Part of a small language model's weights: RMSNorm before each block, tied embeddings.
Each number is 500 + 40 x the weight over its row's rms, rounded and kept within 0 to 999. Layers, rows and columns count from 0. Numbers have three digits each. The size before them is the row's rms in percent of the matrix's.

# layer 4 attention value, 288x192, rms 0.0854, rows 255-271, columns 0-191
100:494516496481473493448514516586500581524432468507471504527471524539455513547565522556464508471480496528536464526418447406430431472520579498506543421495511488504623498541446556526514507444480457516565538517454529518481466500462501500482474485513527517591495493534491471500486465505506454565555543536512503522469532508485485505570484524524435496455576458433475511503467426493468435457467511514432473531511486527563469550468562483481468456484628514497501494476524457561424503477504552456411463508466464459497419558503510486493444497492524456491506451510475500517530513495481587446
101:509507527489460481473550531489491488502502430514463467537514532517430527566469482497495548487523522509440525534473503389501500453477552484550485499539542494487546481484524536448503462571436512439505509543428550574497497539517524506562481516517463527513578500530463560443461503495489443487502474502550465482526462530491541572480489490562506531407514484483461505500493475515453500502554487569471489528441536485513501544567508410539426474574502545470534583539502455451478439541560532571506507474586515467533452513494461439458420415541555616476476469432464516451504520530551530470
101:482530488516559523445484531515553513439484489504482517465508461581514444452483502537544535552487539488450485475424489610539525553508470495439485516536505538588558491493550523431439503479566492556514503474485492502525550574509443526509454491479532487563426428485433454512549488518579549451521497565547470507486486487488512497590534570461508499534533454488430606465472518530525506528515542499499450565536525510486527616568577509543512479504554466446549572505514491453522441468467521464537540447505533434532457458498519555477524503512512512544522506462531501503503502452517573489
108:541509564573493511561545476461473499556454479483449478504492522471556578441507554491515514487514485523534514492490493487476611476471463547527544526418495522483448505442562474461563538510523504432500505464531401477575527453495466494497534572515510541522505464501512494505497538471517506451482454489499470515528550497458438567467517573473585510388533568541559468523469550495522460531503538509453561507505500522479517517477480505526558574548527439490490473487533477520537502459465463519531434457456569582466522489508494470492430418458501538507474509408528508424512447465554593500
104:513526568480522481535511500506500526497509475452499532547532453488488488513501521446481538508583490468535469591487538514444510488511461485432499508497432536464527574473555453585551451435440480475493441498416535512474485460519540529510447445590437485502500444534527489403496565480448513509555541438494478539410558517522506474510466498533571500463546499530569488508493482506531557536476494478519590471484546461499473546525500532472559499474479510448448547598506520551439534506497415474419533473555577504441463440479457523524491474472499497531433443445459498501481477559456480502
096:410486557475534485484382575436515469442553519587499519493446444595427578474543486489489525587396528466506495465492491478530476554529496518510507508488501509536474503552497564495430490493523496535479480489522492481477472478490519499484495551471461516438467473562504460494513536538542487496471556474485511519501466536484485566580530576511434491503462481443517446516480457511485498523533506440507552469418480529515510576444494512525483524478415502540466582546526531445535546554543517504470543560551506443474538482471543499486572575468510496482563453596524512468557542513509502522
108:465495478496484518543509507483505538533481478456437458527495466499512554486569478514583411462580578521516524466557524502448475477523445464453525537512603579539503475558488503424445458498498468487505519503455513448448513492532462489557476509491530501529559507518506426504512526544468526469417479538511475450545488459577499539531480508458425529526580502481481488480482424504551551398502559529486495529522505569490547485498540495448490540477519495419523540521476510509453478458497532545469467515534484507535478463521537544525482430449522533492406589413532551570455432462501572503
098:603437430480489543503461525499556469447585592474523572524424499501502521544440507505459518530496489425485443461475445423409456472474450543554586484503541461522518517425393496443535499494510503515523464515517498398532494511462508498573507527520460478520475496513467519561493471465457435497460502555426498493435473470534496508545532549517501506474522577481456532530477528536489503522500510488547470589520558460405479496508555484431508497491522560485550539497433475523463522492471512488547519525530532484450529513536477476512496546520515510525565512453513517483452456425562520456
107:480490501513515518489552471502467504515523516507542446570480474455572503487508413465543444494556549570506483462545557494445462492478447410466480540447592467446494585529544547474486496515431554562442531493518530525518510498566445463519500517488530506484538476441483468533476502537501499487513457491494507542468474516518459344572464504470462440549522446540465503443511503423525527430476414520482497481519473543556450439517520579546501465455513437554580513490510426493457456529486489541527475511540516422550440548505540499531509513480541526458484523484450492533548498480486482449
095:519478531509450452490447477469510525467501560437570582525534527467480498540517448513522495571456568456542503443489458509527505477574473588521512499429446532509507567460555565514504471470507453493445537473498499541541461548467477476509470555488458523517529467596469547518487544495531539467532472447555511481534523566394545477510503537457627483496530475477509521508526524490541502528594605468518525556595504479533495515467495539494551499577428563510444504526550518496529507531529510540560515461496516426524542497469471520557524541456443528551522473495523487461513508576491477484
107:552462507513499494544469487473541544492484503501548513532463468515503504483473527571392491447502454466454518521406467469524514500517577507513472495497549550531507420459481513477462443502505502532508492475505531447413502587512535579495420497544564507487444551563543530483498604474575499467459433605512497511478484509472479475575483492545526511532494515537437419539523495464518450477498450444504484536485556506425496532565495483551463545538479477502447476583585558493574520525558530546477467478559489549505531502535534490446546510556543564506493524534507512488520493465524576549
108:497563566448466488483487484439498529553475526495480434531441468514439460525498476523470562480523487483523496485490461548539529545556511462493512560503441583484493496509528512588566481483556517445502438489506505448527537553554500510475467448530507411492447551570458484511531508550504522520561475511542453464490567531491473539491476540586486501488470507562451524549543374607478486462430438496467520474568548465456492400553577470504472590473457493441525497454478454546491476528537513488515504483492468513538484507458446497449556523432508476423525506485499534492481528471462470533
094:544445512528474510524489559550568474520407470450531504535476497454524496555544560488530516489497492510494484395505429555439468471460494518454497502443495525633502533531538518507472418525518523532525482500508532514505490497564493432458413457579418573519483477531552470519527583497536557495457465542481510431514477542502508490509511565481526560439505472549517504523487507548498438489559545476527435504545431579452524530492453514542513505463501529478525563552514468494509494453482447548559520550519525465418428466531497549508531494410542522503510455519470514503513481485565546553
098:543535530512538481470410520475504509450534486543493502447484546539466483477521447495454456439556457478478497559453533424461537490513466433434476473449504546499515535499577549476486461474502481470509496542564528484449553449519528431497424524572491490422553548530448511532497528497445505497479491499497574460417508526491566570486468525507398527499485484460565491445488476505469550416554437520524529522518477495587494483553467520572537508517492531469452531508508528452468493541431444555510572484436504479461540466452451574449549494419452501506467487457537446521555449510482496481
090:513543482524504504560487496500536451530424528545506457493516401523535595493423539412452459572518432587505453434460439547541533447476545573549508554459497463471534527541519551542477464477456558500533499544570527535500481494511480545470561545543485569540443531506597532595476462473538533499521450485498484490475453498431516450521464480560511496537439581521490525443511486503530504456446442533524519440527535520446529446503510504475542564504486472509524491454491477522511569468440497517550468553442514491518531490446501486505480505540491479501523487619516469520516490484472512540
095:445478480499455490490511505527563545498482487578583511511555516393492460446485519467542492476498507512450490495499513460473444454542535508488549508462535531505579480497563549490484536482522482509511530495575565559466483486535525458558476540506513513448469552478449502425570448517496571470554516515548506514496484510563506443480462466459519465550432479504522561441566555538475494536495476516507467452478446510601520485534520496498475511429476453561562489541514470440515528518565472528446493466596496495495614503489496568516542428532508598482530422507478455407497502465550492520
104:569502463477506532398477549501557518559498528415495518493534505557503505586544534506495519486502504491502488465515447523516517524587504517542546513515430517487417527506516523528485424490495497431538514576485496547524503572571507520505525491546474463446553489521514577459500523450543554496516449469545487483489559559471456567480485485568501477527524503569544485593560390508510413489430487433491522502522553534493570520506539535578490553497440498487448509494514459485532446476469527504490503593522500453542553416480485445480460521553569541489484488518499537465523545447531508535
# layer 4 attention output (transposed), 288x192, rms 0.191, rows 255-271, columns 0-191
098:532544480529416519551428479499566497519528491556496428470534521504528456521522502531495489450501503544453575493434441431490450554501497539451477444498503551497500494443502482470537468472523518468527441586492495481455433512460527502534498516531537444530455511558510518478451528526536543564503499489490456534486555458523518536494540577504503510549457498444519512439484545584458509421490521471463500488486505457447511532521527485566530479521512489511553537475461494445600496500424462492464553453501474567476425480529532593462505563509521536371503545494363491498534519522524546480
096:521486510509464518527529535501469554515428491538446488537583545528436495443505510484461524444426533413442462488492465429433427529497501527481474476465482499559538498506498459497481512498526482496531459550449538552470476520462522501509429563538541498524533525441419484507476550458459365460504528532536462539488489518465594459492532532488453492435501528475512501502610548468507548443502519519472474490447531473459486463593475462566444573502536512491492547501457412584525543521502532490486550473522522465548536448523477452458487449514464498506478471426483466439510541474511538440
098:470474465540509494491516487499580509467541497467496518445526463485461485463512480520473593584558506512404490451496476452609415515518467401411566493497557515499410482497522503466518464527495505504536490417602475486537473538540521501515452485421518495503469520515413430491465530528530494477432441546483495526503469578474488495494509476474486524574541457536473499488491453494503468571477507475506521482492432539477504469517471543483570469554500514530447513527563470503504583548535448484540529510513521479546491415499539527508593530520456570541484524492490519482519575502484553575
100:533443565487554479522574519474422504562488438458524490452587468533427513565503499431559499507469466467505499515502493518472541464486556547536551499470431449501436501438469508451559552508487522525469567447465498479526490489514496510449497524467488440536462441441525495413560502517497537486517519602507506466451486516483487452523512512512454511420518419520457487565480528545547470511538452520433501559496529557508504483503460538459509450454475491463485437394493464500548531486518505527541520477482488499570427484491571490497485506511480521521423558425584561457466519486450575514
106:569461619487494540502498442520561519507410476465439502543483455451502514545498516553479441484480446481473483560406461582492511490450535493506427507516459503462519527554468467518484506478438494565494574450494572505488432514493534513475518532512543479546522449496461529478565486512493525544476553431531510441460570452533474431491501518481473531486483512500502581482511470426502537523477538489452453511541523435518507520516518556581577516494463569471546521505495460509447450512532546510495566584536564376446466443482470534487487496475538503468480471505519518576459497499480480546
099:559577492471528477470394535493485471431551517519525414534533574477526577453528485586473476527601523487487534457459508467548549469522500547538503502488520506479522496569496588482525525523500449506515521518458509538520517558400561494473493468465506509522526585496456471483465494513556520479417502496553627531505489479488462502455566538465487517503491505451498537519515445452469475595548518502506450454462474555496485525510528517585430566477490516452455515516549526465452588494501414518490465478485535455482569525481461537520453502461508454550506513545561499475513498472515464483
102:517487491517587513470462534489543473462549485488469521445495455463576494408553496541520496481489553518502564513552495581453414514476481475510529482463550572481519477491504463428474444531548467503415424556536509493494547476533424499528499509550551419495507453428497446466489477535540463468482437481536470521554514546521502416497501487498525511453515483487535432470542482552494434512529515573449561513529443528495504518540493549456482490502459552490536518471573507520496447530550508514455523442521427531484425488500479519477452534472541531482419554401524467487449490396467485544
096:525473433560535521535458514508528435540550479506498533521481557514575601524486478522480496517479470553472415413513506535476438508515533540491504429493471525542547481488450493505519544571541521492455501547520515474485476492458467427512501569501527505583472510569467464510537497480407476507459539529459507513529510523537540555536466515471560518572536508505445520512466466530406462526489481439417460575590437502501583540530519539452507461496435533551480533536488495477543511503457525528475452495456541471530544550469503483558415515499523556571549552457464550517459525545565504473
098:409495502545512514426505516464493502513516553548515500540504474417559534470506448478533462544531477475558506467520524466471528496464513483507498444472589522533534550539531424554556521530494467486419386484548551490467499522482432514538445495507488494473600487456500496507509466459502578481534526514443447472539437482508560420527520465497484511481546472528502526501494477469487539517572546485537554450537507508469425425512458508445565493574551481488533415531475500526521473533501462505473442514436545494544522470500511468496567536536540471411428507468432497509566505542425437465
091:614419561455545565591543538534527542520559564500581546507493552472428538463466562577459500471528480507472529450517559487579562554542520482486503491502450480476541481525493482542515495563523461498472459492496487500587438474467551486517446548513449525504459560561511497482526476480519530486443493594495553518512497510508495493476545526541521494402527439526488462505464486464494487465518497483534543436488554424489486475501559438470505479453434540501485481477450501511383506555559495541517564496456479456492499503561542448580539489520479482521501498527520494526546493483468570526
102:559478482479540515493460448466545530488498540496574460497493450578504483504481414491471507512520464525465535486534540505491453474513545489475541522509508529527555443500540508509497493433524567447454545452514467559473397557477466560506471431489510524556494508475568496524515448467480444487442523492463553507499355531519485519499547506528491560468494527497458481495527527476491459511467485466489417447446535512477569469427475492517474524534490523505488463556561475479513522478456540429513431445556487533545442448535487484477468465488541570527502501562641519377528515476497458537
098:479551535454486505519551558475528452389544590502517493452470436487477492526520497503501509539538498565529444524470442552490469489528571463470425546503453460509385516555487486574526491531466501522483498516486465535480425549540471496510456426587465478458436485474495531528463470469507456545533520476508546490492537525512421549471490542481563543465449505528443511511562511492594452495498528425469499480503494533547486496571494527599495528471532504465491492520492534508484491459418467472520577497396563430531480536527497443502483523533500538463538581528472500500505477456475506425
096:540523465482544476511453517543573508501480458457497472510451483527509482509520552560440479562482474478436533438458526565580444536536557504499511551507465535490561544509491473484573464526533429431431562542477489461512487487586442531511493461489506431528472503521533529460507498516609531432453492419558490515555479550468468455521511511510459500533448485451442513549500473499468498466462524470398521543495507581487509415532438497507508462556513532469487463455394483511471484534573474524538475462498520543487533469479538528579489496552450503526469496467562519483522573523461542428
094:546520555443479503454505511527478450508533549507544539402485490444489518543535405530442522558515470479439547569555537489450574492495493510516525613490481481518590511549526550522503483487551446498486479548562484502481494438445505517492578580542581501520575487442525514496529505491501537440527531472470489554586546545461543481465532491535483489549492564487519510429540443518507558459468535439521475492552521424522545438475481505523485502488454428517521521419508534546497513525524451494524520492444557499485513546522569494522478521501573437484539565432505497501474542563490513539
093:500541474439454550584525591518507495461486505548515529557482545480542533528469474428504491489569474527493540516483487646461572489451514490456535486590476473478428495479539513498561509424526538443550572424495534558465553477473492495460449494519478476480541498550547476501525530508465487516538501469445517497456463495462434570559564537499448482521489429504486527541483499500497502474489523438532487489451478534528463477460487538502518520514462474444507528528494431497558481490422456418505442530500507543506500465478486460508579466519541429547457466531528568490507430539471400442
097:424454443494513472473546453538535530435476510556489565498433484459489488525540478499519409500453469476465474547514473441528505516544557568488516521535590509400487505460514476476482541519527489560519502537488506493487513476481523523481422548486504594532519465509523522500574433536527536484469508456469476447561410554475516498453576493513436514467496558507527484493488522536486450483454526526496475483508552433491417450467524490522598528566515434517469491522551526530441477514418500451531538480513475508510553424507503490496583483491553507525468417528434514541613501500483560464
103:551543465520530597508525535471486551502427488484553537426485448500486479516490514519492469535482461502507499483446541574560495471518541489465494480422414503500475524476578512506437492489527485479530488543512486515483503518476486517462455434515486482509451507519454486554497428567508473481479521523541582578546486554491433560451516533539502503456455460547481420524541480509509503524541485448466475479450516491490485449533421482523453564468456439456457545501457400518553493508472482519457504538509559440460459475591533426482499526406396514428552514485484501486444551446491417500